config.toml
num_hidden_layers = 9
num_attention_heads = 2
num_key_value_heads = 2
intermediate_size = 384
positions = "rope"
rope_theta = 10000.0
bias = "none"
optimizer = "soap_variant"
beta1 = 0.95
max_grad_norm = 0.5
schedule = "wsd"
decay_shape = "pow"
dataset = "wikipedia_en"
Each number is 500 + 40 x the weight over its row's rms, rounded and kept within 0 to 999. Layers, rows and columns count from 0. Numbers have three digits each. The size before them is the row's rms in percent of the matrix's.

# q: layer 4 attention query, 64x96, rms 0.0847, rows 37-63, columns 0-47
# k: layer 4 attention key, 64x96, rms 0.0978, rows 37-63, columns 0-47
# v: layer 4 attention value, 64x96, rms 0.116, rows 32-63, columns 0-47
# o: layer 4 attention output (transposed), 64x96, rms 0.119, rows 32-63, columns 0-47
# up: layer 4 MLP up, 384x96, rms 0.149, rows 0-69, columns 0-47
# down: layer 4 MLP down (transposed), 384x96, rms 0.144, rows 0-68, columns 0-47
q37 113:473510460506559482484525475554498450455555516462457557493497512476487537505517560561458399463503555417487487424565489491510486497543452489445475
k37 095:513495524500517507559481515468471434465464516538507531549420494497548481577491459425478442471499461504522541509549456569481459550507504505491533
q38 116:512483522506583483436550472535502511474523515483504521500514495465478496539531533503481418456481566477523528422557488534475519492444509521428513
k38 094:470578479518478420472429496502575483495527521491525489501434536557452475552545515539483518449569468504527493531535498448515522497547501458522532
q39 101:483395509473502486554496515441532474495518506571487464538505558533564457501447486427538566567473451489506442560417450494521534503489463517526531
k39 110:474474470530473536461516514532420589534542501476487468486499493479518523455531514525431508483456555462516427477474525522485587469526515443493485
q40 113:526531482504588493438542532519476512438538491486511505499498498488439510545548578528422448504465516420509487390516509492504451557458514522482419
k40 155:512566501514545472547474476441578423519450476522464539531438529523469467518536517490498447466519472553507573458526450502546451510450515491486492
q41 112:442510447532531513511485481536536445464558502531492442515461524487483561510516592433480481498524488484517493497501498470538453492490591442461439
k41 090:504472528460511526512536482497414520499426488518507477564514520522574526479472493542504521532446450492441447506561501474416505466505568457435540
q42 092:528528431502607510526514459524467421473562517452530523481495479478500538512497509528529477471512539494492539434561479510551460517456498457446487
k42 208:528587466485510481538494491501537442466525506491504563489463546454420498521514480507487450497582512482480561488532474491561458535449470525497466
q43 122:491512519514584506476495473539518480463533498439455524514497501482490558593509518540498396418441529446476508412537534510510478505495501482469524
k43 117:464436499478456549455468501490495551514468479556527469517513466492532508472452476442536602565470500488545489548449517527459531441525529514505518
q44 103:504530487492502456497506464501466523535491439453479552505542457474415453493501417542569554428504567536493530516455513534528415500528572490509504
k44 083:521519474517452512473516485567568416485498564478477507538506574522525496539486565409516408566521506438498475454437503424533519495456455509479437
q45 099:531490487461535468508450514487434530513553493446434431552498600480562537497512475423584546486447528483504491500463531539532520560561544503560470
k45 084:542550498524498565516440517469471475494452460521604477541453475546396524510474513512520415555476444445482476511523509541545417491527527488490527
q46 104:412428536583502528548515525509447523521511452441413484509555532459520492527430467432514508594521525467445513532474525504503466525456470486523492
k46 097:468508489489484529503422519484481522490548514495493529512480509475571463536476490485435435485485479427538474516517403505500463511401545481498448
q47 096:511509448424429495460490529470567558549523463583476524472457525608473473511469455524504436471533505542507515513455516489427427529501488540491510
k47 093:467552490464588520544509454517515494507474518414523514467507528467493502525587542553488497548572484578478538447571469501541527418507474502475504
q48 112:457538574451465502429471549534394466445511504479461533508435474494440508471465502520474531428524525514511542502481478494504538534489429473480533
k48 104:534456451543533517492536478495523536532493534461518481498643480514569477496471457475489525509497536509499481475483540490530546441494507459527527
q49 098:488487514474493521525467523559492512528478424542528415559482473455479405481544535493495481518508448479536432558415481496488511451486480554520518
k49 087:481527395474456465519515457492579479404522555488496497478516504502541532456504477509491485507442479521491580449494488489536397529503523443467504
q50 090:428449456550514547417513521536596494427532524557450498522506466476530525507559502470538516472505554520535553491442469521521516533449508504511474
k50 075:397472558581446474461513479492409555532480502500516517504512493483530439537543556413497468489502466449461453590535549526512443529474523542530463
q51 091:479575478506499481493538483451477520543491563554488496515481464452457501473486503559557501553449433510406532496546486496525401508506508560484422
k51 081:491495499449419503430433540562463514492443544482504557533561475522509473534497479460519516485442549536550495514496506448500539468514396473476484
q52 094:521452522508503555471522533544439528480489459481597503592513468485470518487516438534563493519532516512459539466516592479470547470486607461500518
k52 081:436539501467469435583492517546524550428500547479554553485531502511466536557566499508465484447497495501514550477525558507545530569486551465530464
q53 095:516438486490478549492499496519444541525493529549453519507520481447553551475525503500510494445511497577469494553519470567497482486490404437455558
k53 084:573545424446543428556419521466473456478492480449481451504505571514464543503476508509445520468511462496519517483524504465470472490500544593476440
q54 092:490507519460475505548431431482535468449473552455490407527564555595558553452391563525487459495509504472489574468516458441471532464552488458509524
k54 084:543501537575477495460556512494517504456435472488495521493435512426455491519522484502433503493545494534513534490534550483477546542490521450528546
q55 092:577530508541482563523502571493458448492435528489468526495526468519494500542556507528498581574547483527468540481417462484472466517597504490515499
k55 077:488499536460514484444450467499467489552544472453553462486558467494505435491488514476529413436459510548484537532526509535470561472437455527574458
q56 093:505478573536469500505473397512423507468550592482474490464493514490565515551617514488448527532544475541497470525445425528450526508515540509518472
k56 080:526501500502553498500555556539480484476466437525505510435502512498466464527427521449546464544486435463501545523536545537470480468559503470568502
q57 102:489514579566513430528546458521525552459507460487454419530486424534497515514496535421450552534452540450465492410481529459531486517485523514473533
k57 084:452465498509445573422531516548508523527527453501522466438529498571514532497437531623456529491439542446522495485506489450456525480467438480496500
q58 101:497507557546472566458506488462501536453530530528560492456473537514448487522541465450524527533472515415483495526464506470541467500508580506561580
k58 091:494479570473504463467538516544448529445524506519512402455478523490502450577435556500522459530430539480527486519478473535457473519480488428479468
q59 100:573467555487461609466563500511483579510450515566516508437529539530527530409491525523502548538440445522451455547466532446526483492471490469533509
k59 100:507541469516528473493508496499523517513465546561528453456466540529476466543508544474497489433582499486526513513570436444496531507505518478456542
q60 098:504442489574539550504443485529516502441493465537550433504528412580458525558486488479539492498526514502563551464517478459554510500507452627504476
k60 087:451554515508489510402511497467466524563520484508485556488540531462499502521488513477492540523436476465466433488459546562405461456546475455566433
q61 098:469486544510505547467399436529512494555402494585512403452512507504465490506511511488467477520524408499533499540486482547441552538525545464484536
k61 090:510454525440618526523580477482587472426528487419515511468489527547538544526511510494495465463493477551501491452483508457463438486549558521473519
q62 100:527548413495514470465513512520440491540582438483542536566512470494454509466467493525440468539537559434508551500541482540504503502521496534500448
k62 092:479487481483480497428458504516518518541446528478477492514568514454533508448494500554533451536518534601501520500469538493444539485556478514467507
q63 100:500462500597441483508540487521489441482488476528461518468548556488450452465487513574532488485494483463459472556537479498512457486527574457532542
k63 085:559466470489536473483475508534469479464427496532500483502467464529468566568477449389437513518491466486482523429486456534498487530457483484461494
v32 108:469515538488401488458510523544505521498543503479504476394487513568472523545532554520433459435496490395453497535488406582483447562497600572555453
o32 115:545507502438438493487501510534475453530515551490474523487510473595508499400452556498440543494479405543517493560542474436511495486579446510440538
v33 093:531488499427483524544535582596478496527501419492476542512446491443501545494498520515538500495524560503567445480512586437498575501453456497430501
o33 102:518442573522504516424570504518497571432513533499547445522472492459504430506474420505518466548428573428446534453459502528492528563481562513528459
v34 091:541483491517517504532443539548562520479518459494486506442498501545484493503522567498491494433517526473582501530477513469539494498505559552512559
o34 091:555494490547482501477498500541511503475585576404463481565554514488547500439529446542539494452526447491454488453475508523485413516467504475551515
v35 100:523546511496530514503445520428514595452505617463503493480549518482496608468519454504483471500511536419445563484460518450503513450497534476515486
o35 099:464499515537465550505500497484477444482507513462483539439489498497530519629458513535440563500493523526540496498579539480567483452495574500526460
v36 101:513471514523487491549456531523452520428531476547559555530518499404488532466481436519525508468480513437455543459556536491512500520504524415481480
o36 105:612500436424518491527530398464489500460490552540427555434527566417475541550483506538518476511436540438483437484526561550492468515443483512518493
v37 099:469471432497478507412481507501550458484489483570526487550523521494514561511478489517512493517528513478405494546510530417476482506443506497476445
o37 106:584541520522503511537510461460480465500441521501528470448418545525420457488518554544493493494475548503519455539480478484603554488472543476534525
v38 111:548475565556554464438520458521483499443526437488554454414465490476477395516457521512547489522450465512508480466436527487480492509520527597534534
o38 113:519468436525520431488524517520468437534560481445527444503520424531546539474457507462487518535483521430442563505515496462509577420429479515523517
v39 094:447492442507497549499530499452513467478459471552589432529499501586477525584443463488468505455514453547435467519518511430503500550493463490501485
o39 092:539521520519508530521521515429499477505492517494551451480510558523500469499514506470475458599463465494494419486462518452524580460482437538509462
v40 084:481508425488520540510542584559545524469459492565432456495470494512463501586504529516501491456498485493440473485476474513458391482551494461542441
o40 086:480462548563532512494517440519510502502488483551514491512490487515429482490546566472495467506461426538526499549567543507526441347467455445506500
v41 103:506513510478493563546466501406543529481552455489481477509514479498488397513524475512523446508459549503463516533513495457546542484550530604542540
o41 103:420521564501488472471524438438554461437514504488467504533506451493429463580570463524514442488532477491517510478471506479578535483466518604479523
v42 087:507589565505461552519572444454507475434549467522538560516539489610480471552470518585468461472483495475454484549448483426544536497528520484470516
o42 094:519473493465475446481506524477494468516519453588528590508448462505458439518555537521529492502534517519496442534558553431543586409508487524407506
v43 087:507531523543441409489456526433499537526521531474432512532557492451487621562485526513408490480486480469481556464503458481449509497482477529457390
o43 087:494595557461543508476506510470438519578458459556570545413447502455543512496513532493488490502525458510473504525472436551580504517476494536540473
v44 102:499515514522582480471479461459471526468448390487432527521516430469488460480513502482519464543507481516505430531509500574491481500550518482529519
o44 109:450501428544560550438535521485506587519532480438490500466537452441532499491471506528479425485477470495512477473537525559503530488448537486531447
v45 088:461499517512490549498462535489489516498476499458545454477455494437485506529483518428526547513494511510562397491466468566493515440471534438484575
o45 098:437464428454542500488524418480506491491491506449511449549497464544468509491479479559462499494501485462551516409489526569542479550550491539512487
v46 094:498495515540475416501563456559502465549456505546522488484412529504470454545523515426489482475483441492409561478446497564539508516536501507564566
o46 093:442457489514527503464495479459459461519541518474502464508557464504529507527528578423457470478499487523476515527522544501486509452482433479501492
v47 097:483493509507513598511552530504535476496476510491574529542478490508525441573516463406504453520552456573437470473515487436507533488497403463528508
o47 099:468512462511481458468428500471538501509587438521463496514525542531511437491571525531472491516508513463513445573405450464507520487465428496479519
v48 087:516489540474523560607492414458647503464484584528457447503529495550524487507467530536534491483514513571463499523506436524540466522423540559474508
o48 089:429500534515472474501508513497540438543427506557521501558526592529523520543478451482479594425519455550490464480559532428485496442511513538476530
v49 080:508474442504498578489645473512500520450484473505448453560447463587471535609480546492534531531475477458489541514510518465496487546474583489494496
o49 090:569541481484516510523571465498495456432478528536474473405549377559521524454519511501474483499491493540534530481515540510531514423484472524473449
v50 098:489487476462533534469515466475409578509562480431496519548506456502503508449497521444557531502477584528490490515424492516540475494509516561506487
o50 097:405509479492526460467505522503504503486574488511463467422479492521467555525564424497561557538533573447508458558428468482489519389515482508582511
v51 115:508505510542479527443482500545503619530483531455529503522516466414517518520531437439529489509551545464490457481418522579477556527608434467578495
o51 116:505535457494553487465454554487502526479588457467453557549446487501502464492580528494481479455492572529548464511421478580536444533510451475548530
v52 091:509485465482492519468547537465470579492487501517503545535488515412480449462448442500540423566440546530475448492501512485522477510478518435544558
o52 087:551423451517543432542496505448460494490522487552469496519552518477484423548509504513502533384431508392515533510470504549496558456569481555517572
v53 104:489525482534471557505453504528534559518533494500385493441441529498498526487578598435498462472531500494554478520517538534491453502495496472539447
o53 103:486559509501469545514538453449493524556514518486464522480478510466528515434525533510446545531557565502533463477481470547536427510549558440551447
v54 077:509528483528542519506450510563560452415554471428505528550555420511469483464502549511495462420476472497575457424483516508426437538576527539537516
o54 086:452513477519510485443497494487469453514534492472487483470451550521468480487534546468525475565490478448520519512571467431459554479517489496547506
v55 087:490555573436466469575484556491517528478464480396482567555443510435477474557487470464473471432516506421620491536501506565495458492501546538571486
o55 101:379502524462532527468499488534509545499529507445554465517558502525526507470491503522398471508442430429538538484565522570457560504528543542529499
v56 091:485450463528477482530479567517537578473454458529429478548409520510505530476538491498507454432518512540520437472522518532557587497492475499535527
o56 089:580527456479582460497528434459572533477463534492563471507560518453522460523601441498521474531536489440516477462476528563496469503530558533546503
v57 096:520501499522466434482465525516486498590523472524533493503481483542555468512511435542486471593559435562451488513480513476492564542435485458533562
o57 098:466458516558497487487419489485496460517473492515505427573506461471517411551491512412512497482518460539503481513392496522533522570458466540499529
v58 104:535485458465480560573479481476567517537499436508506477508529490515515491473563439574545468414451522516464458547504484450487485511495522508493525
o58 107:443519543437475473448489504452546446518496522574459535486493484519405470518521465457535565502443489468508425567484524457512479458537487524495587
v59 076:552506435518474447483512463464498482478505550422507485543480476475524409585432453483474507495485513545484452581426563519426523564435474500519519
o59 072:424525474508563441521444479444568518570476507463569515508476469583484514520484486453469474508536497570564473495494467502384484479502472521573546
v60 102:486510480501437481513493538513513519531519606453467506519524521484491514456520495455501497507492469543438565495502463570488535513589513465558493
o60 106:488475489487476509529496462513483553479516525482380537479539572531442469510534523526434519424500464484597503509487418534521444542513504452518534
v61 118:481503496508461470533502532449468485525442540524541479547475486433486516496466472433541514564519473471472493478475494508476510517484427518448538
o61 115:456472512517560475447546452491447556508521502479448482588508519442526457487545509514477503439468517423528537484556421565494506594484454486487482
v62 094:502541493517538518570551529533542535537455466459532568481503441483499513475433458582586481526512480604568475491548544551498476507553492448552568
o62 099:440498465513468497483485478486561513496423502528507438493515498509471465516506476515515411465504519460534480448491486557458502586524552523453505
v63 117:476500587556520425430534422411449514478468471521499493500509464510488468535489560481477552465451461468522552514529507521505481533512528569526519
o63 119:493524439481535552457526551455446494549482531522546548480559457491507439492451554521466506557552453512464524490581473495511559459441524484511443
up0 100:471485479529428436509450525452490506447435520516448533532508456503568492509451579530471506487464521452558463456557529407498482541522459509447483
down0 079:488519506506563500509553407567441462593554492472558503449515495522483522520513472453552521510513479529469546545462421593464512463461553504520538
up1 103:443459491523563471486553447489480448480489461454596460513559548493461490529503513518439457532480483481575437430576512535465560537501491447455527
down1 098:461465558510475494421465515450512541519517528552531540464485466477545442506542494496540463478473488423517532565492441491494515488565551489551495
up2 096:495540494499541536533547540493428585490449439527541528433484491537493513584486511493522569464395526459477514490506568473480418470499453574503521
down2 097:540434516510431429539451456514509409505530527461508494613503434434463489401431501494499441423553493488548486534516471547503510464542501518527484
up3 102:502494552525423465496544501572533514563483526543573497506507517449481563509553502536434466524548509593490419511530516563453466571564532424405515
down3 106:430533472490455472418482569522487443483556472522454569544541456552463412431503525549509511447458463506486502479544433531503454495524469421577502
up4 104:549550589518477524526535474536424516499486473521489439542497542492556509479406569483477482424497573537487496548523484456528556434464544538513558
down4 091:443481478490483474505508545497567518447500447527548538464438557439452512530575468502547482508536535478490534510456567574527493517508472501507430
up5 102:469546437529467515504506455548439517484469491496502473521513547552554464467560530553435472527510454544550487556498519464456509483532581441424483
down5 102:473430394497564545451503531585486531461476520480488463510515508515499453532426493544531496478485515492509476456513525605496482504517517489545484
up6 103:567496454487511537497443488448494471494456493497533506521505547446530517484472544573439510452489537535548457486538482429595525536523489535499506
down6 119:523472538563516513570463455492517536473518465502533496464512540498470495511517522426511466451513440472527468470462497484474525547555563452493471
up7 101:502537518511506482462514516488488571449554507404507470536469510521474486486524561525440532523511555536481506486493535461516505519479529565559480
down7 109:507492541485478529507500449530470461540446422490511506513449571447547466509446526497449572473477486543494615535534518482545494475456470562461466
up8 100:553469497519535445484462545421408493538522522458482527538520496497466538504521515555437481486437438471488485468541450425552503580505438492533536
down8 096:423560504501489515564451471516524560458551451588527492483481449522462499476489501450531511534544579500506471549513511503454492472536557483470422
up9 094:440534482552496481526474461455448494463484494513494593515464485557461532484549570547481485490491467491577502487568514508488499546531433521452569
down9 096:478565555494525583497526474522435520502552499454479491542489545477530498482442446529538471459470518494470586455448543522500482440472456446475534
up10 104:508426494515539453482510509517503505489585501525556458417436498464447530504420528482491435546400481432519546561550515503503447521493547485507587
down10 100:440518419511477481473500559496487498574492523438488473475511502523542496463521518539488468493565525546457506435475499560496500506498523547429461
up11 088:547590518544502497513578486429518550503505445473548545458476546445483481531497505574461506542474508493467471518449506482556518499533538525522480
down11 099:446428497452513501507429511484501467529473510513439512581491541570464499438509507433514503447580459581524504493506523495466487489488431399473503
up12 092:466466460542454464534521430529475437483496459446483508500492509505529524535550547493573515449527559515508509533492510475535420519472485503424475
down12 091:521522510476498488511580474498476509552504514471516520515484467517513454518503426520410476477502515497482456496475444492396572574508473452537519
up13 098:539477500481516447459483535490545513510460487499493495488459550525491431592545588506482559509444487492483468489478479487544494508459488558528526
down13 094:520548500537494439502519554550540460550477443521568532474487498469515444462456438530511540517513522447522487462441463486512504510505443526513533
up14 099:503537567432491519467550481507478483505527515501514501520489529482485422465473567506532507556591495491534468457531446519561548451452539422521437
down14 088:524418583533527485533411480493514496491521521421474476552578587503541576576537458423488428476452518478458523512469504567448453531546488512529512
up15 100:398448464533520460541467507470450459513504521502506472481479491498505567463489569576498519560500523428511515507531482440489558465473458553514483
down15 094:637539489490534535571574499536476482516563520503470548458523466456449537517494447434490479467490476512473430503437480532515513491528504442546504
up16 085:472552513492544535519455415518438561461497491440493506463386540453484488476479539542487433504511550493532525520527469500522516482442556471423516
down16 086:406446532554492487473495466487560540488461524468450501489494470520574512533514498436533497514456493476504518541467465490483508522520492542477462
up17 088:535506414487514453492463428566565523518383481445474485498514504492524596493534484521512498472562475493527492471498510454421437565528514557427535
down17 105:615458453456477474488512460484503442500495498467443481542602459582542429449522490540478453510545513525524484453535494435467529517509530441515524
up18 101:501453494427545483500463529482455472551442491473475473489547597488462518474528561425477463479441496422490511470411487498583542520515465514424542
down18 096:534469489563422498457466501465474485431501509563533539484444434471565479479499402532526476506520496523518505507605547488402513467524504467600469
up19 103:449460530493491494459454540497536493454402473510501432545521481563449486505563495521505482547531554489492483543472438533500490500497482507501527
down19 085:546540506529517527444492485489505494542504527517474572427507513448575493495515498499480480485456452456460512455511540451562510511470550515485551
up20 101:525476492478424404503465554444509546505475468522521553521404461482488480596558485507480485480435547445541505461557423522499530495514464532453473
down20 098:500470526565467520491511512536486479512506476444504376503544543518567504540462528455459460601531490570476529500462499505507466515515509474514557
up21 101:437487514542492498526474510523574433474519467499465508563479477488473456485534515477525518537521497523463535526459411529437473479499499552413452
down21 087:630472519469479446538474468535452559472510495530546525447524493532512482509539531540482516509463530499529583455526521497504531495491494449555446
up22 095:554464454515507519575499552473467501469512469427505523427520461482493464475566499585429513499543510501497519433571507484523517541464487455441516
down22 097:483453532533482531440489493450518483506439511481447458524607534480508503503444451491522451443518579486529492517425488507500489522487474519488562
up23 095:551504498536566451487483422448505578486466492428496505502485486488519542615473461515517503475453514509469499470461490560525498572481552475549476
down23 102:433421510499474499448490416538532521519514429558494436550483434503471442458449477509485517522527450469530485468424457470460541451523512563477563
up24 096:465519533446403536556488540431476471396547527545476599537486464483518456510560561468541456476483530442486495509482450435516536516435498578474545
down24 090:542524388547513472476461463511523512545466492457518449554534536508528481499463482548480548494500488502598540446522596502510521511571502503479501
up25 104:550553468458522506462457534478469553458466510498452499453531476488454534548497498479518530474491507525564459570547458450508575515516465514472465
down25 105:563515515507498546455536511501582475483509473455460476490486535484417449434555460514462530502542529494537487441519548494521585519538461509557434
up26 094:486460516410541462521517427563470436514559463505507551493501491480499543433533560538476513500536499524443548515541547467520546563494503484436538
down26 095:498452453545478527396437495450428545474469523489489467484503492523501513506489560490531537474487495504507511474503501582482436473485508550631496
up27 103:531524562465439486533574460444498512514545553497474502519513514425481486503507474517493449451531544555462533523458427574445500523508567523508443
down27 102:487504409524462434477571599516499472504470495548535523507471494506450465459518491486556516518449491457497437504466494512416472516536491430440518
up28 099:448527531467461440499529477431485496494538486481491454422428503481561505519474485507430482599518512461473523480539575496512520475405501506452479
down28 098:525506519475472498556478485479503486481531519445471569481537558445433496511504495493476443508514473501429529514548548463507490460491427450552514
up29 103:447474492559433476522464505546528470484495481507463441506429486485486498495490570435516443434485608458474512423477484582524555516553565478487477
down29 096:522541468557529478466496562478485473537519502485535562510526516521466515397483448530496543556502451506554475517455518473505478473502492447552545
up30 100:436505447496526474565407441548466512496481490484524467510458458507507512458538527532485471488524476559473460503509473502481521546515505545475527
down30 099:576478535513539501532481518477490505436503511488454449507505635596520486465501522598472483549421526484500557499495459465455553482553515423532467
up31 101:467485473522587463465521490396539439491526429496464542439503583561457513495498506453439521499475502473583459535508493537548521564536450500456529
down31 107:579504478495501472541422469447494432490483448516544613514561566513511492408527467577480512453502489498510479494471561473459500402525473499471555
up32 100:486420420503543519506494494529496461445460492473552467522507415499493513432533457493498494492513526503502582468554490506467416586471480504518458
down32 094:541562536477465578471503497511528557521517536515462530537446573507461505508498568519518467532494481546555511560492473434508554454526531421434558
up33 104:452412496505594529470520466496533458459504456452558564515489436512463499517490560528450501460473419555528431504490540460523552584506479515478439
down33 110:607412530489540508455464490471572483491570455543507461523499503497529558541527519452540515499470495489406524535524470531521475487476474538503526
up34 103:531545552516459487486519546525448501541591474522483459452520515493513487544405487457478541478522479493490536471564458483499527497461460457484478
down34 102:501537482485467518540521525450449470488489534511446551513492560549491486462489484515482484444485487542433490484451476488503505431560534477505528
up35 103:526442513484546495477438504513433587534527514479499570507508503496488578529506474540418424468575473505539528481505463491484624507575487518519558
down35 116:454561485524494427464501485531496515522413582453510536448505525498525513489454529505474504424540479491445465538485511538472483562500480548491494
up36 105:538531470485464531516536509478479525481481544529534495496422557483490506506609535531493521526599448486472546472525467525440488526465533474489524
down36 118:536412460534459475468493443506460515523494507507535443534497416473410504501447488456444432478471514458571463441551515520504490481465536535575507
up37 103:529466458463470497509469409480512520539516470497543464478611497571464538537511540483506507462512479500546455466472473404424555448529494502449492
down37 121:562518436415446484505529450569531488554504548485468521470454494488494474508551512513499555484560505529490520519543552404500550473441547561443481
up38 101:482526516493475508465445501606492492511538564561522540562435473456495515510514507432526465492494478451486531592458544526489428511451495481506477
down38 104:602501496449535480603520438395478504506457500470469436443540543544474542541509477553493448477531498525467530474428515531539549441521509528544444
up39 107:496482507459430511430518547468519476516399572492428559524431446444524515516587543555454514547566506513522440486523493515502509543493481520454537
down39 095:515493476519498504498487448531481484516437542510520473464578494545506485508528455496500449502523504458540563482543472490487494494537503351526482
up40 102:406465493499510459501523519518515484442533475475502484511509474558412463549510530483447462501470544443502601540542489545512480549465549470507413
down40 107:515541415552484478461431473482523520534510546424495558466471595514538543493472516471469446569473455495466504484462526491534579552474430509551488
up41 097:479494497495473467549515428506495502572479491512502522485587527543531428539558552499517532531502544488525511441499406430478535485491433521489532
down41 095:525452480473467531440425525567490503395554473513482467494412540498534430476546459467477558506508481499533508608563518490538460443501465618552459
up42 099:509512472444443433553501539474483558497508527500469467501575586593504454459488532510387499497513559504492529518521511512465513465505464533470494
down42 099:473513488584467504505536483573462529465553440446469456486512440477464502496490496457610477477488443515563473518552535514501529482509489552497447
up43 103:482561570516525556441519493472523548449473515524492513476535509558425458459529483438457486537480575549520417475466478433521520480435486510466513
down43 106:437417511534520436593494514539499545507458496508447471556518447466475471487481423507455494493526498480447465465487479469467496474466502477497529
up44 105:503490479384546483557488507490490532468525472497517484462493521474474505498463397528510571473538509454493522397546491513543563514493531456498528
down44 110:502490529468569542561414504501544449551512477456465477487537550453480551564483488489505542558483552410546500507449491477534477510443556533511573
up45 102:493536470483455487516469517556567548545481484533462513446476501454535468586489425500466433541515568564509451439458410519532522501470470497429473
down45 098:355467543553545505529448512500483453476513523497523485519478474551483526462455465522514558494444496466480511542512478474511460552454505532496514
up46 104:498447435524521485493458492476484451471465499503535465489459428562557513446489579518513474456532500486507481540547479494467420553548521450498461
down46 104:460452520456494517488482499468483512416565483467493488465516545453463487521490480514519515546500506467466536501471548516625535488511483540455556
up47 100:496494469440541545505440418486495450439495597542517484514559522544456508484540462505531404471498547544542527475508463540520473588543512485454510
down47 104:466520435486496465518528546430480493537466546447464524504483472451565545467568486503487480492506455501506518526581508505581505519543476477544404
up48 096:433572506542513432501499558514497564490516581448522460463467506513480451433522522509465416511535527502503511494492479504488447484475456499439523
down48 090:449491444499493585403510462479463539505541480490528577465476489522528454515525481546491498513445482475496532439476597550455458508485481537592412
up49 098:518536498536491498537424416494534462461595504484533561491488382566433559559484550429552537489535514466531530526482512472472553484445535560471490
down49 098:530506537417542558479494622507514483534472560522428510544539526509506503477522459519519547531501473510480477541495525521544507503437535442477470
up50 109:479489496486482468497522479558447555489499520469521460412497476480463478533459504544506548494515525539528493480493471484507533430439569567462495
down50 112:519493474416526591554534477486508490514584496479481506454462566473541368485480442506433524518407492567518530510543444528487464466572564533511529
up51 103:497458490523543461545506445484496552454488462458528501450503498519513489533483500459447537384529580490615500511487520471545502497553503538441532
down51 125:574524505524517548458489533504432470524486463518535539520511453437448456482484492461475502423566456456520479545574519498551530419501517552481499
up52 091:497510491519540500542486529445476573470554516460492509468509474487581486565508498548431433466515519465536537409485460515509579513474451591478483
down52 104:505505485476514511479543508497518514412539494507489460467475528515565397570483441506482469518432578423531456531465522536523469489561535482543506
up53 102:448525499516508464489526519501466448494523522459476533452494471506502513502483520516497511467492517512510464503544524499456530467512440614477442
down53 094:508496439487494541466450476508551522486458509471484499531567541493484416523492541461535448546474503486476519473460464514487544513451606420513555
up54 091:496571501475509479471477455536517497492505519503445497432481540484440468402520552440495517534474455497481593430547475530570541483455479510477505
down54 091:519420475533538537400487515488467499496488472535551449492535508453498523549529460530487488408557501518515363527452516433487519568569549449508521
up55 093:528532450544457554526554477431483566417520518420441482525577467462463490495544550573493512454511561493486487504466458540487465505499481460519573
down55 100:523420465480560480478462458538432443463455489564515501501484485521519549468474497502551469510488459500488398511565526505558526555478460593460514
up56 105:515558540497506477513523510503490510444457480459466498457532497442536544472436497552513464539491533489414465394475483559511507480490527539473438
down56 104:561433558551527495598513492447511460488501495447516441511555488523495466459429544456480616493517481536467496510462505508458494503464509466479489
up57 098:464509446592472436482511483498543478504504441470472501463481496465434489511476472500462499531524459437448504481491492524412493475440537503480552
down57 101:463545474427510502524511509534476498564544537519464508470472532489500526502601561545529445498485515522466540548458505499539531463485454572556535
up58 104:509580495444523531473536428498508525543534536509464399468473568458499500501440510456514517494529508464469532534478499528464529473418517556486555
down58 104:434494548494584497539480522461477446490450472462478472590520513489533495530574491537468496561547448508489482503446525486546409434531501507469510
up59 097:489412429467537491494485428497579477450541428501524437486474505549517506530528452516474512475553528470573491472503578510510514518577498486479517
down59 114:559456447466545457438525455479527466579395528520514539508439468504459462437491510483491576479518505467515449448528498495566531487459496444495435
up60 102:493543423475510503498498527516532587457512544536522398449462521462589512461424449533508508513577483512467514425518496520512517555515550472536558
down60 098:567512497468492473511519526472467482515473435602465562532463431528483443495595526562496469483528447510523475515552491552504480445566447499531433
up61 098:470575531511510524446510478444521472533449510506468521440479510460455519528470503599445519533501535462437476467544485547526530461472496524458495
down61 100:375520494479458471498547485459491499507506531456541392490453462477524486498494494504510516486500576488637492495497447514469456545558481432536484
up62 103:551474499423528507474489576500475458453549507513513507479493511463481488538411525428501515518490535436535552556518536415577529506443530524496517
down62 099:518466406555483497513497471483495520527435482435446506531463551513464495443520496514483479495494503566500431443489517541443557531577558438482541
up63 106:479503588517529536447478471589499475429556513493466531521468414515412499518533470510513462490500549522457537490590487506469486601505492463480499
down63 110:522501514467521539443538519497503551478533514543508506452543490423521476492482513579501447530510468483549549497462520554497436505467498553559501
up64 103:496559504528489489441547520474522478530413472541505496509412550505497530490548571542480515493577432503449474487499434562484457519497466474465542
down64 095:486431417530520500498495518577545487508590500443459500517574465462448488523491470525476522501436494495545475516514553439481561531487552498555495
up65 092:444494490435461541477501457524488502517449479484467503505479509549505558565455517534565493499566518481555451519440466437466496599496494474512534
down65 096:606513481529505504576518428475541474449442505490545539504545493489511542509470600477466566576547465523476516511516491479500503480501515472480498
up66 097:553526520482509491496426475533495447492548493515604588468470497523466507579454517521473514496528501486492523525518565440506448467470517505498493
down66 097:531494462516505505540524559481498485532499418551393443541503463485501476476526502564547495495486456495553514479480524515465555564545507438428539
up67 104:565495559469449423456482521523469471454514504498458514467494455543415551479533526471462491501485520469513454480545518442506439502501496531483487
down67 105:400476507520514494501471485543582517482469480458526546613555497501530536515473521586539498479527496433488518606514483516477537519467491427504505
up68 105:391447478500561526477557529515500494517541511448483531555539500501525460526444489522452547502536442446435582469560487450478460572511462500446599
down68 095:529500544509469538549465436502489473479461480588554511480422487501436509504494503549488470464488565536533435513494539571530491455449525516450418
up69 095:416507557480524499482457491537503447543482484437528510469466530553498539515532533445524426511515442471462435515437410515514486540530516509418504